Each number is 200 + 40 x the weight over its row's rms, rounded and kept within 0 to 999. Layers, rows and columns count from 0. The size before them is the row's rms in percent of the matrix's.

# layer 10 MLP down (transposed), 1280x320, rms 0.109, rows 604-625, columns 160-319
106,158,228,201,194,170,232,156,183,253,214,326,179,212,209,229,193,135,215,241,284,139,237,221,150,209,272,250,232,172,166,190,203,300,192,140,216,156,170,252,207,178,176,170,177,185,184,243,235,217,92,185,138,200,183,183,245,161,176,174,149,177,218,211,211,141,249,181,238,125,202,155,212,225,174,233,185,202,201,164,177,181,102,182,276,185,248,206,203,162,205,218,212,259,282,152,210,208,144,237,215,258,243,212,276,177,233,208,190,246,232,163,187,145,254,222,181,193,250,202,233,211,204,146,96,165,172,183,222,115,249,218,201,285,230,198,244,201,182,145,261,253,208,248,161,141,273,200,114,201,241,124,183,250,227,179,172,231,146,209,161
102,187,212,210,170,239,210,203,221,179,172,250,169,207,206,192,288,232,206,181,220,258,239,202,155,230,200,292,201,260,214,190,222,69,244,151,215,228,239,178,197,244,206,131,190,287,122,180,192,124,224,238,177,161,209,217,217,247,251,256,224,193,152,191,244,264,185,268,133,193,145,158,190,184,156,200,195,156,254,194,178,202,153,289,262,186,224,140,147,219,179,187,166,184,220,159,196,247,192,210,221,175,217,207,223,196,181,226,154,226,269,211,229,256,243,191,259,144,163,153,194,255,220,216,189,162,198,180,125,153,193,197,212,225,248,191,215,228,217,171,246,170,234,175,236,227,253,197,224,201,214,106,259,206,124,227,200,245,232,163,253
095,217,156,218,233,143,227,219,173,223,244,274,181,237,271,116,256,142,182,267,268,248,269,192,223,150,223,215,219,128,139,219,235,210,172,153,191,213,261,222,248,178,203,243,239,175,211,173,234,263,221,167,135,138,237,194,195,213,200,216,147,168,224,131,222,229,229,252,286,172,193,248,255,171,204,245,131,112,171,199,204,217,190,238,164,184,171,193,161,212,232,159,271,216,132,239,201,205,222,239,159,275,164,162,171,224,181,167,148,204,208,140,203,238,231,175,200,187,209,195,180,276,201,169,206,182,228,190,219,169,163,200,121,220,180,181,234,294,196,200,223,163,218,225,160,259,256,201,110,155,188,256,222,198,246,155,211,158,209,158,197
094,286,87,153,160,201,178,225,95,177,180,284,219,241,182,225,168,197,157,198,208,166,151,169,260,261,129,168,227,269,278,168,202,218,264,167,264,121,155,151,238,141,238,233,267,138,254,219,253,130,118,193,174,209,148,160,165,208,224,163,169,170,182,199,205,263,208,258,202,173,206,189,253,134,218,191,183,197,217,130,118,247,178,176,238,196,251,159,165,140,167,132,235,157,209,208,210,241,279,225,172,174,157,178,254,82,182,222,188,176,267,150,221,202,175,202,251,202,218,193,174,180,173,201,173,188,237,228,143,191,219,226,130,208,200,230,213,203,188,210,177,127,206,199,229,278,181,224,171,238,220,228,195,193,291,234,160,261,176,129,167
079,211,213,243,187,203,182,116,181,213,306,233,110,199,183,213,166,280,136,202,175,244,231,246,188,195,260,149,266,166,216,161,181,235,222,153,185,223,237,111,215,259,194,255,199,178,158,149,209,171,249,183,137,219,196,186,175,172,209,129,192,185,125,105,155,212,182,180,219,219,220,129,157,194,191,166,162,201,206,251,231,228,224,237,243,180,209,229,222,190,217,187,249,226,155,184,154,196,141,175,163,213,186,157,263,180,264,169,194,299,166,237,165,229,184,220,217,246,180,159,157,180,164,221,175,175,190,194,180,233,237,222,221,124,207,149,224,163,253,175,273,128,187,254,284,208,264,201,181,238,192,210,212,261,259,197,175,220,147,164,203
098,258,196,187,223,309,222,171,128,220,108,250,234,159,175,190,187,245,232,166,164,156,226,212,221,199,155,198,169,241,184,224,246,190,223,198,167,142,190,203,178,172,153,203,223,267,222,164,165,216,185,138,203,229,149,146,236,184,151,201,198,232,142,132,147,190,204,140,274,165,219,146,213,151,145,201,164,165,211,206,262,205,202,232,173,157,191,228,236,194,68,231,249,168,151,303,155,193,197,186,195,192,232,267,230,202,164,265,228,225,214,147,183,246,160,171,312,173,163,189,218,194,168,172,138,147,174,248,158,211,235,230,210,187,187,191,214,238,190,180,216,182,180,175,211,196,324,176,220,209,187,192,278,177,233,230,233,229,184,223,231
103,227,169,189,210,254,171,123,168,180,215,210,227,179,206,179,205,189,182,209,246,145,154,165,264,289,236,212,303,253,237,176,153,156,158,267,165,170,165,173,159,213,184,156,182,187,203,187,231,225,187,162,291,239,135,218,214,233,135,254,129,228,129,240,195,274,166,229,186,180,273,132,314,212,199,242,241,217,189,168,217,102,175,211,248,187,162,262,149,237,203,193,192,209,216,270,260,264,206,207,182,173,241,215,187,252,141,213,99,246,172,179,199,145,179,173,188,137,185,195,233,186,161,243,208,212,244,107,218,216,231,128,188,182,265,192,141,182,135,116,135,200,196,237,259,153,243,222,120,194,265,215,222,186,171,214,218,172,229,205,236
115,317,226,176,226,167,241,207,234,168,194,166,133,230,272,251,116,243,178,239,214,218,206,191,146,233,141,177,245,269,142,183,172,199,243,205,128,208,191,268,198,272,240,182,261,201,203,216,213,288,206,257,237,229,193,165,247,182,187,129,189,206,214,267,189,187,196,271,181,266,248,292,154,220,223,248,239,260,142,239,217,162,242,139,212,263,131,183,154,226,273,242,160,254,227,127,194,196,168,224,183,172,140,154,115,189,284,195,233,191,219,189,189,234,199,170,234,232,178,166,177,247,251,236,234,223,153,228,197,226,198,178,197,209,196,141,179,165,165,170,153,165,146,162,184,204,182,170,154,179,193,186,239,170,196,201,197,187,214,259,165
091,159,216,224,255,274,304,161,202,109,238,196,124,195,131,186,203,190,182,224,231,237,228,167,194,209,243,214,94,134,205,184,174,217,224,220,220,147,194,144,194,168,308,227,181,255,220,176,277,191,209,173,254,274,184,243,195,227,200,207,222,219,245,249,182,255,187,193,162,127,201,187,198,182,208,210,242,217,208,159,172,241,166,194,169,127,178,168,256,166,171,191,197,199,245,195,175,202,265,153,223,238,185,135,175,202,199,226,269,165,137,156,163,137,234,196,161,242,180,171,260,183,230,215,209,229,180,188,199,209,235,222,235,173,182,206,223,224,244,157,219,199,251,222,156,268,186,168,172,264,257,175,176,222,200,191,159,243,227,243,195
093,192,197,182,201,206,290,279,210,246,234,140,217,144,196,265,195,162,193,252,208,153,220,258,175,233,246,193,227,203,185,163,152,144,211,176,143,163,197,140,215,241,171,188,168,172,113,194,219,189,255,215,286,219,224,228,231,248,217,162,280,213,125,168,205,243,236,215,210,186,204,246,167,199,219,156,223,154,226,168,188,172,161,183,206,195,237,167,222,234,135,266,178,193,141,174,253,196,174,225,253,184,219,249,188,154,117,298,157,211,200,234,156,247,244,174,177,102,159,222,172,263,226,269,181,214,201,226,201,147,238,221,157,210,260,199,167,183,201,220,290,252,223,158,184,214,156,208,202,206,232,142,154,173,201,142,191,190,126,274,168
095,181,159,146,156,182,178,175,172,213,215,196,169,129,173,176,142,128,241,221,153,168,295,191,191,230,241,224,140,210,339,247,210,144,233,146,209,173,180,219,186,271,187,225,258,137,130,234,268,253,247,255,176,222,116,159,162,249,211,133,207,199,277,256,182,209,193,240,243,234,189,199,176,182,253,155,152,220,170,223,186,199,255,244,198,255,207,117,227,200,141,193,228,213,254,158,182,187,193,165,190,200,224,201,176,216,223,168,211,198,166,219,169,252,183,209,252,181,182,198,241,164,212,197,256,209,187,104,184,206,34,158,234,237,197,150,185,214,192,171,212,186,224,177,211,231,152,189,198,241,229,81,218,157,216,267,233,209,142,192,169
100,241,226,215,245,204,248,165,173,227,115,189,226,152,222,282,205,160,215,185,173,160,175,196,192,122,235,252,203,109,198,169,148,188,261,149,213,141,177,226,186,222,179,196,187,159,194,182,247,193,168,179,207,183,226,223,223,223,164,214,206,182,147,205,275,185,244,204,212,182,247,126,269,99,206,277,220,81,248,168,171,201,204,225,166,180,159,197,210,198,219,147,232,209,245,213,173,244,251,181,215,210,192,236,233,183,91,161,238,164,139,205,227,189,174,231,226,127,207,205,226,221,187,214,137,196,214,182,250,218,240,163,182,227,142,102,206,201,189,168,214,164,190,176,204,115,223,188,198,181,143,171,224,247,195,202,145,196,221,247,249
106,184,168,162,178,188,155,151,245,207,117,147,196,174,151,193,150,173,199,129,245,161,219,266,206,262,218,186,265,218,180,263,165,182,158,185,258,255,156,157,204,261,179,143,208,211,196,167,144,250,173,218,202,180,223,167,193,286,178,229,230,265,133,226,188,214,178,244,209,192,169,107,193,213,289,165,165,227,194,218,121,186,217,233,177,256,184,190,217,217,207,152,166,221,141,213,210,145,222,183,236,189,208,251,142,231,239,209,204,191,254,160,188,140,248,187,126,203,231,120,257,230,191,130,245,154,156,264,173,201,192,212,299,222,194,218,193,187,217,165,195,160,230,153,140,132,228,235,298,183,254,270,213,241,168,270,188,131,243,199,203
107,200,146,270,305,173,233,185,169,169,210,166,197,163,203,193,170,188,177,268,177,205,194,224,212,197,194,215,204,125,183,195,195,276,197,238,239,221,160,181,246,301,247,253,175,136,151,150,204,284,262,219,230,223,280,166,230,108,160,203,254,152,202,169,178,208,176,169,206,170,115,263,187,257,204,185,216,230,186,238,240,175,240,193,165,189,295,188,237,208,166,170,207,200,196,211,184,198,183,205,251,156,180,215,258,220,191,201,245,241,181,235,261,183,150,224,156,172,191,275,198,177,189,246,211,180,105,247,243,231,173,195,207,192,220,312,186,199,190,147,137,260,111,233,283,110,202,186,134,219,196,182,181,212,199,229,232,197,246,207,137
110,141,272,189,211,157,191,211,230,213,235,190,235,162,190,189,184,193,228,273,191,158,185,195,190,214,214,156,254,236,189,237,218,221,126,146,136,310,302,226,190,130,211,191,173,211,266,147,284,166,232,123,156,218,150,218,191,214,197,202,262,148,170,184,131,169,191,191,206,214,210,180,173,221,162,209,188,189,263,210,165,171,153,187,305,195,163,211,225,174,82,223,222,265,143,199,235,251,194,228,182,163,199,274,183,199,167,222,159,217,229,205,265,191,214,261,246,216,167,197,245,236,201,160,234,228,215,183,212,246,192,199,170,178,166,239,252,219,139,170,158,178,272,128,220,252,188,233,160,261,229,228,177,181,162,162,194,169,242,210,244
106,163,258,149,242,210,195,215,233,195,178,177,257,182,202,309,186,162,136,244,175,161,93,182,213,187,209,199,212,116,176,176,185,225,207,282,191,219,251,194,229,228,172,176,172,147,208,125,235,230,181,284,122,224,146,212,192,176,241,204,176,208,187,147,196,207,195,211,138,154,216,222,161,243,123,236,185,239,220,170,220,136,169,202,218,220,186,154,251,155,209,163,196,214,241,158,179,312,213,216,227,171,248,212,169,249,190,191,289,218,185,217,237,220,215,203,240,214,273,196,172,202,169,191,248,230,206,285,183,144,206,127,199,181,225,265,173,201,188,178,172,188,242,162,279,222,159,225,248,245,168,241,155,207,242,136,172,224,121,245,168
087,187,183,222,226,191,108,223,166,133,286,215,96,182,145,131,196,268,154,218,236,129,219,223,249,230,186,149,197,177,227,178,203,236,210,225,215,217,189,262,224,250,253,296,242,153,230,217,208,139,273,218,203,195,166,226,141,257,163,230,243,158,267,237,165,144,161,153,197,220,263,127,191,221,207,230,223,174,227,284,174,227,219,169,189,187,280,143,257,200,157,198,239,151,162,212,226,149,232,176,249,287,218,310,192,193,217,282,222,204,170,166,207,187,205,206,229,224,212,176,257,190,197,181,192,272,237,182,142,242,135,220,184,135,201,187,221,248,200,173,234,203,215,186,182,179,174,192,173,164,200,164,209,142,305,204,203,219,170,215,208
112,222,190,264,170,202,211,223,198,230,204,205,223,208,181,209,174,264,217,180,232,166,225,251,177,191,165,248,261,198,212,180,211,236,180,126,234,241,212,181,189,246,243,223,209,174,265,202,258,240,203,202,184,193,223,166,193,215,110,220,184,255,204,181,188,280,166,218,114,171,142,237,172,165,215,236,222,207,190,204,242,162,179,238,150,245,164,164,117,194,193,204,161,238,221,232,154,250,212,245,292,209,130,185,152,176,126,180,247,212,175,244,178,258,147,166,234,151,187,151,241,222,179,264,191,200,183,228,221,171,183,176,252,237,247,237,184,207,172,224,198,112,193,238,196,204,249,161,223,217,203,239,166,176,257,164,231,198,163,181,277
102,166,174,163,139,284,244,180,166,204,190,182,204,227,237,186,241,228,176,122,214,228,215,219,128,150,196,218,103,230,242,241,194,161,150,204,150,189,179,203,229,263,143,216,204,230,86,241,192,134,242,205,154,205,189,164,250,253,236,254,115,214,211,209,187,211,291,175,229,197,221,141,148,212,230,172,284,190,243,222,166,265,299,150,189,250,204,173,252,173,172,199,186,155,179,161,211,221,193,138,214,205,153,234,200,206,163,248,126,272,130,281,122,157,220,173,252,174,219,198,144,147,177,238,214,194,215,158,244,227,210,183,241,149,132,211,137,185,140,188,173,198,214,210,220,204,180,233,214,211,271,170,172,157,280,164,175,210,225,233,259
105,196,202,249,221,109,175,216,273,205,245,238,170,151,293,200,180,156,265,140,221,188,204,212,246,217,127,215,168,176,228,190,188,235,191,251,229,196,252,203,142,204,191,148,177,204,85,142,265,160,175,149,191,230,256,200,207,177,148,251,209,248,207,194,226,125,144,173,274,99,178,211,220,179,128,229,200,164,227,185,149,135,139,254,233,276,155,202,217,246,253,204,171,129,177,199,152,145,213,136,206,274,167,157,239,184,203,206,166,263,221,287,155,251,239,226,225,164,230,186,132,227,283,214,195,123,164,190,186,169,247,206,168,261,203,216,229,215,173,220,185,159,157,197,162,213,200,227,232,205,237,126,135,162,229,198,232,170,206,213,142
112,215,239,197,195,273,215,261,280,177,167,141,210,143,122,272,297,226,161,196,123,160,185,197,214,234,134,197,182,171,152,250,193,135,170,154,246,136,204,183,182,244,172,175,212,207,234,252,165,204,241,191,168,126,216,150,170,216,114,160,174,149,170,210,79,205,240,175,185,148,236,240,192,224,177,189,145,214,197,200,288,205,276,216,273,168,149,249,120,223,200,241,185,117,124,200,170,209,172,221,184,235,240,175,220,206,159,279,175,247,202,233,204,265,196,158,262,148,293,223,139,206,130,260,223,211,232,217,166,245,223,171,179,121,191,297,237,232,244,224,178,237,202,123,192,237,218,147,254,262,198,240,192,219,166,167,189,288,248,171,208
093,197,195,230,195,246,219,191,197,200,206,198,220,186,233,266,263,210,281,187,137,222,141,175,202,227,199,174,167,191,218,206,249,193,173,267,177,205,269,198,191,191,188,128,75,195,179,216,177,163,187,176,202,187,207,190,203,154,234,157,200,128,154,188,237,211,171,176,215,186,181,243,276,203,200,198,182,243,206,169,160,171,134,198,225,175,230,209,185,198,193,160,198,208,172,220,206,218,220,259,187,227,146,142,162,207,203,212,235,225,170,198,178,236,198,181,256,188,162,309,138,227,190,239,193,169,198,143,195,169,108,223,110,253,160,124,313,232,189,196,74,176,217,196,200,223,188,183,291,275,219,236,180,185,153,208,233,222,222,241,199
# layer 10 MLP up, 1280x320, rms 0.212, rows 605-626, columns 160-319
107,127,263,294,162,208,138,170,216,178,130,231,188,233,222,197,139,193,169,200,226,316,197,166,167,165,231,215,253,133,158,157,168,216,247,158,186,195,208,231,226,218,236,217,225,213,203,234,179,271,165,140,217,205,165,169,193,242,246,208,206,248,225,187,236,196,222,214,190,168,165,202,192,207,189,161,178,137,168,239,144,169,241,253,223,281,278,170,221,138,206,151,251,196,274,174,163,203,196,171,197,196,194,215,221,211,179,192,194,136,243,249,243,250,139,146,243,183,201,138,162,163,172,222,212,182,226,207,263,220,205,301,214,123,214,227,160,180,172,196,171,172,230,183,212,153,187,162,160,212,201,169,136,156,240,281,225,193,260,103,169
097,203,180,189,233,277,178,207,160,190,112,142,222,208,207,211,176,246,262,190,258,173,139,212,189,224,209,202,237,182,198,202,130,140,164,209,143,135,121,145,152,184,239,218,174,138,195,170,194,237,242,116,177,237,234,261,314,179,189,249,260,259,181,257,218,150,202,193,148,256,201,221,195,275,242,167,205,230,201,208,200,242,184,142,232,201,198,240,172,141,133,261,204,216,104,199,254,145,194,230,228,168,237,157,190,170,210,261,257,223,152,226,247,280,210,186,180,236,309,150,214,200,167,191,148,213,214,253,222,204,176,113,206,206,181,156,271,136,214,225,247,210,214,190,147,202,252,169,124,247,177,163,212,217,216,246,233,265,224,238,205
095,144,123,205,240,154,219,170,239,181,221,173,113,170,183,182,215,222,191,151,207,304,278,176,196,200,236,245,183,161,167,179,163,237,195,230,219,153,259,195,245,187,212,191,166,151,149,179,238,260,225,137,257,129,149,228,239,186,233,158,189,267,201,249,175,246,250,148,162,291,274,154,144,229,205,190,220,246,233,245,256,161,199,201,161,128,173,173,224,213,194,195,266,233,196,112,173,220,164,219,214,141,255,268,160,296,170,267,148,245,186,229,168,150,234,193,213,219,151,156,242,185,197,276,241,222,197,178,218,251,163,171,212,228,221,172,251,149,175,182,190,188,195,160,174,194,184,216,254,215,261,225,170,260,157,112,208,151,147,202,167
080,248,168,138,235,283,174,307,276,199,143,126,221,215,228,151,235,189,242,172,205,189,228,198,275,211,195,178,220,237,211,135,243,197,150,160,206,148,272,184,186,161,218,205,212,214,249,215,210,231,148,170,151,215,188,256,205,175,178,214,240,267,107,181,232,224,167,182,222,221,226,288,187,167,193,261,194,271,144,151,128,230,233,150,251,185,255,149,128,158,240,234,258,203,187,211,168,211,243,209,246,258,174,195,236,230,217,269,172,186,280,189,253,138,203,175,247,162,170,200,247,262,232,175,174,221,226,270,224,190,205,169,186,227,165,217,153,213,209,184,141,212,305,211,135,140,121,268,216,138,146,211,181,207,207,223,227,229,222,176,256
094,231,231,200,174,232,197,223,200,209,160,204,284,216,209,208,187,232,206,208,230,234,304,219,176,106,133,140,167,265,169,154,205,191,170,256,177,267,173,168,238,220,225,121,200,169,274,204,198,244,219,212,258,251,221,190,211,172,118,166,202,199,227,159,120,183,198,233,197,154,209,274,133,286,123,147,217,165,226,154,309,246,124,225,186,151,151,188,186,318,200,241,200,100,257,216,194,204,182,201,271,205,199,169,217,243,200,127,157,199,200,168,114,255,225,182,175,184,233,161,191,184,196,176,215,226,322,224,158,223,163,199,186,190,165,163,226,165,235,209,158,170,231,249,195,195,210,164,191,198,201,125,211,211,222,180,175,174,212,231,227
102,211,203,217,175,286,186,218,234,215,227,179,190,240,194,219,207,224,228,240,175,211,222,225,231,141,162,237,213,206,244,306,222,205,196,220,185,158,234,206,201,138,248,186,152,157,158,284,228,208,307,131,177,147,164,266,238,181,164,223,165,224,174,161,200,250,215,156,178,184,198,201,119,248,230,163,139,125,156,156,165,232,188,239,219,191,81,215,229,218,173,185,200,296,143,245,182,221,178,272,189,171,109,187,110,191,150,145,235,209,218,184,202,190,227,278,222,237,275,175,251,209,233,164,181,118,186,184,222,175,216,158,137,180,170,193,255,195,218,227,211,200,264,246,202,285,159,141,251,200,180,70,239,237,208,207,200,268,189,141,194
107,182,151,229,300,240,151,255,180,251,251,242,170,185,206,199,128,231,156,300,140,215,192,160,211,179,225,176,151,224,159,171,223,178,217,216,119,244,190,168,274,187,229,203,205,190,211,185,222,172,197,196,202,212,187,155,210,177,197,185,157,141,183,253,243,216,253,208,197,182,175,206,163,185,172,162,197,232,201,235,220,231,170,170,185,146,175,80,196,205,200,234,191,168,260,156,168,214,205,199,217,143,164,236,116,156,201,192,223,206,261,202,168,178,148,170,210,222,277,205,234,252,194,187,99,234,232,200,201,195,238,199,189,179,267,270,265,202,160,203,232,211,238,189,193,222,280,155,229,217,197,197,248,160,149,218,187,248,260,182,213
094,287,175,201,289,183,196,221,191,194,168,159,236,195,209,249,119,197,227,150,227,207,176,266,141,151,201,240,135,213,266,218,193,185,194,191,242,192,190,231,131,204,168,160,250,251,197,227,245,185,187,194,220,211,179,213,237,246,182,158,177,205,154,223,238,191,184,221,152,182,142,237,174,171,246,203,227,187,174,219,265,134,155,189,190,126,220,197,179,236,201,182,153,197,228,217,142,221,208,228,262,177,197,280,251,158,181,191,151,253,233,204,129,285,145,200,218,155,215,204,243,197,150,109,293,280,161,246,189,184,260,160,165,211,186,271,185,241,215,217,178,221,168,152,176,204,148,107,205,246,245,142,242,189,228,285,111,235,187,162,255
098,208,232,173,191,211,228,159,119,228,195,231,195,251,209,173,198,245,245,208,153,181,194,229,189,217,178,217,144,188,204,230,226,283,218,233,258,221,175,274,199,126,210,205,210,157,273,209,187,284,201,225,178,250,122,257,229,174,237,203,219,157,263,219,208,132,122,213,199,160,243,206,162,218,235,208,223,136,158,242,202,194,291,183,204,243,166,217,201,210,193,170,206,237,211,169,250,262,153,250,173,181,230,167,217,187,224,180,226,225,230,174,282,242,189,254,174,264,184,141,290,126,198,116,167,205,208,207,173,262,208,205,212,235,169,215,174,267,167,177,196,214,200,173,172,217,230,194,221,200,115,203,207,260,239,224,143,250,268,214,191
098,176,173,174,208,182,217,233,221,200,208,226,287,193,289,251,229,224,179,210,206,241,154,235,106,164,217,226,199,208,177,115,245,258,155,220,241,183,231,252,254,241,230,245,196,256,186,206,161,206,206,213,186,236,168,196,178,148,170,150,238,177,205,232,283,242,187,293,240,225,221,205,256,211,151,226,230,228,186,221,175,255,182,158,228,221,205,171,136,236,246,207,191,130,187,253,134,233,186,211,204,186,229,247,170,156,228,237,162,203,196,233,238,172,162,203,131,165,217,211,222,214,229,217,211,192,141,146,198,292,190,173,215,165,174,240,243,104,258,214,227,190,175,233,183,189,157,149,208,169,276,286,203,176,135,219,225,201,198,196,220
102,155,179,193,216,223,162,238,179,163,258,186,242,153,201,174,152,264,145,196,122,160,174,251,220,207,159,141,166,243,206,229,182,149,133,211,200,239,257,214,184,206,201,187,138,174,229,206,167,202,271,209,262,219,185,193,240,167,209,220,195,234,163,208,241,182,227,243,157,197,263,151,199,221,211,247,159,179,168,114,165,223,271,310,205,220,209,234,165,212,200,201,177,213,227,213,194,207,188,254,149,157,163,170,219,227,150,224,215,234,219,169,225,217,123,272,251,221,249,200,214,182,246,238,154,184,226,147,270,226,140,155,278,216,173,142,197,151,209,219,160,156,161,153,259,256,156,196,263,175,249,266,238,126,206,103,194,184,218,161,180
106,230,114,226,216,256,197,176,288,180,150,226,211,127,147,195,203,165,159,251,200,224,222,257,207,238,152,242,222,210,204,205,195,192,214,199,260,155,176,193,182,208,131,160,107,270,192,237,199,230,274,186,234,209,124,240,167,204,164,245,237,206,287,191,150,243,234,189,222,239,220,220,279,208,178,143,173,219,166,175,226,251,155,231,216,146,217,264,205,216,174,170,257,169,137,214,176,161,195,278,256,293,231,174,188,178,188,209,184,200,259,187,202,237,201,185,78,235,275,200,254,221,142,135,216,165,148,250,218,202,191,197,194,207,129,262,147,190,125,167,237,154,128,159,181,169,242,190,234,191,174,150,260,171,131,224,206,209,170,274,145
103,298,166,191,145,213,264,225,165,258,206,173,208,179,213,226,147,275,241,163,277,207,181,184,158,204,177,138,134,237,227,190,216,228,239,237,208,177,223,194,272,211,238,156,181,183,225,172,212,179,294,229,218,218,174,224,155,310,200,243,174,222,149,219,230,197,250,217,216,246,203,198,208,216,239,208,124,213,181,199,178,116,214,234,147,141,188,110,221,193,169,252,145,219,205,242,251,192,149,175,158,203,140,125,240,221,240,161,161,201,168,186,211,140,131,150,181,167,198,216,157,142,222,158,172,188,225,153,174,195,185,220,133,299,157,182,228,158,204,176,223,213,145,200,158,247,158,170,208,246,193,117,164,189,152,263,180,249,189,244,257
106,200,175,111,171,213,169,207,264,129,135,190,115,112,187,208,173,208,184,246,179,181,236,195,167,198,203,220,179,203,186,254,233,211,200,201,156,256,188,183,181,138,304,160,220,204,150,181,214,163,264,156,212,178,182,255,221,202,225,215,232,169,258,165,191,111,227,167,174,163,210,266,167,256,228,183,221,235,205,255,214,140,155,233,183,221,211,174,194,174,165,228,235,163,225,222,250,205,158,149,276,133,218,199,212,198,169,224,231,166,155,202,206,166,163,196,209,210,159,233,193,218,163,154,219,226,245,149,196,161,213,120,263,191,224,176,245,255,265,242,242,195,157,235,238,205,229,184,219,221,248,189,172,161,235,203,222,188,191,217,149
101,248,191,246,155,198,204,188,254,143,170,208,330,277,203,289,166,159,211,221,201,193,208,156,195,206,265,260,216,223,169,248,246,167,235,196,107,196,167,178,200,228,194,245,147,124,243,204,205,211,188,188,241,241,173,249,214,230,176,224,226,241,158,257,229,152,183,177,194,264,233,197,168,147,179,198,204,176,202,203,145,243,163,149,253,159,151,189,234,236,199,124,172,209,309,177,151,168,164,183,206,170,117,158,169,169,231,226,197,235,171,197,213,185,200,263,232,182,169,158,170,179,191,301,182,215,215,227,161,275,176,156,265,149,137,139,242,231,137,180,173,248,267,187,238,192,199,164,227,160,213,233,165,240,224,204,144,236,220,172,216
087,211,180,149,204,172,198,247,253,191,232,195,223,213,175,186,175,118,254,217,166,251,211,180,137,190,239,231,190,184,137,216,124,196,194,159,169,214,208,155,186,243,144,191,136,169,230,177,151,140,243,201,236,177,246,174,184,236,140,213,208,69,125,251,200,164,224,216,212,179,193,163,253,234,280,193,225,224,211,151,259,188,121,204,220,217,211,232,164,177,217,232,160,197,270,225,182,172,217,177,189,239,236,305,184,199,243,187,169,235,174,210,134,147,237,223,111,203,168,253,200,245,277,203,191,195,203,182,167,149,238,249,135,137,194,187,158,213,216,190,263,215,173,214,224,194,177,142,194,161,216,123,128,215,138,201,230,147,169,155,157
110,169,197,195,201,161,177,171,170,188,223,256,262,219,221,140,162,224,178,159,186,183,205,222,178,134,209,173,118,203,142,168,269,225,323,186,170,238,156,108,134,152,228,191,231,176,215,236,189,186,210,166,142,223,146,232,194,193,164,199,164,221,217,148,166,196,216,173,211,222,107,158,204,143,258,158,249,186,114,172,187,200,271,231,166,163,210,184,147,260,224,161,169,183,236,208,256,213,151,204,277,148,194,252,193,131,202,192,162,190,199,238,243,195,160,249,228,183,187,164,234,161,156,199,207,159,230,211,171,251,219,209,235,224,270,224,244,198,197,186,227,146,233,249,241,136,230,280,193,182,179,231,171,167,220,208,272,242,236,230,194
100,227,166,221,250,178,275,212,231,187,210,143,204,209,250,182,120,182,172,229,134,197,177,188,187,189,304,227,173,247,144,91,133,136,172,207,233,239,156,168,148,176,253,258,212,161,226,143,239,181,266,222,245,173,173,182,188,215,188,213,179,200,187,135,250,210,237,177,201,137,213,183,172,219,169,112,205,263,203,197,196,168,177,251,171,247,215,225,122,201,224,138,277,249,200,234,151,218,235,270,266,140,237,217,223,263,234,180,192,136,204,210,215,133,162,183,215,230,193,147,202,211,210,196,218,208,236,182,209,272,219,237,191,187,186,215,246,215,168,229,285,194,266,215,225,207,249,192,191,215,191,210,206,202,163,224,157,186,221,168,255
101,195,238,164,222,207,204,172,206,191,177,221,232,244,212,232,176,202,168,202,135,240,212,206,255,177,114,196,168,156,212,194,150,233,186,237,182,251,155,216,226,148,237,178,145,156,256,264,219,148,223,193,191,214,173,188,220,196,182,216,210,143,258,239,199,253,269,209,245,222,151,195,225,313,175,198,233,113,165,204,178,216,129,301,163,220,244,204,253,197,248,201,250,195,178,146,206,233,170,190,88,188,236,226,133,208,182,251,198,271,219,128,184,207,228,221,142,119,184,260,179,227,172,241,198,213,183,217,169,171,210,203,216,150,179,196,234,202,195,175,163,225,110,163,217,155,196,115,146,191,246,235,247,251,219,209,274,215,132,203,193
105,213,247,280,193,218,154,260,172,200,218,205,185,160,149,135,196,152,112,230,202,192,197,189,213,175,165,247,252,289,184,219,216,195,261,222,255,93,240,242,245,135,248,220,156,228,141,186,199,129,263,204,266,180,192,217,192,197,212,188,245,149,134,274,125,177,262,202,152,166,162,183,257,233,192,196,187,224,206,211,183,262,193,187,207,150,228,334,211,213,200,210,142,179,260,239,280,166,140,186,294,158,151,194,140,151,211,266,176,194,211,155,163,203,312,165,164,189,251,263,211,176,188,200,146,243,214,162,224,207,184,266,225,198,244,181,226,251,254,247,225,191,268,186,175,250,232,153,201,197,158,182,215,194,158,144,131,246,253,196,210
093,180,140,220,224,209,190,193,220,130,193,211,146,153,256,231,158,222,151,192,222,208,150,211,207,235,150,192,219,218,275,143,137,197,205,278,227,269,251,169,238,188,240,226,205,131,218,139,192,161,177,191,202,178,192,220,206,164,153,217,174,137,172,239,238,203,289,179,216,209,227,210,198,264,284,262,131,276,240,214,154,204,239,211,179,191,204,195,155,215,268,197,208,277,216,126,215,199,231,174,237,229,178,232,142,207,154,201,174,238,227,208,176,183,119,128,217,152,280,202,208,217,287,192,268,248,179,239,183,178,168,278,211,193,235,150,150,236,184,174,224,139,138,169,253,174,186,220,188,244,269,212,218,242,239,174,168,188,219,179,238
106,243,177,179,178,223,154,202,220,279,216,178,247,219,220,123,257,133,125,103,222,220,244,171,243,198,193,181,200,218,166,196,261,213,162,243,258,196,191,213,181,167,240,182,228,177,152,168,221,207,192,200,191,247,199,197,204,137,196,211,229,180,229,219,152,168,269,245,223,79,238,233,271,156,181,241,171,235,226,190,263,231,201,208,170,195,223,187,158,276,187,225,198,236,164,206,150,175,243,251,159,181,222,317,123,220,184,207,228,169,265,168,169,207,197,167,242,184,111,175,178,210,134,190,94,160,235,240,150,190,186,155,161,142,198,178,145,221,164,186,176,246,162,193,171,205,245,279,212,169,189,204,238,261,168,136,173,223,215,198,216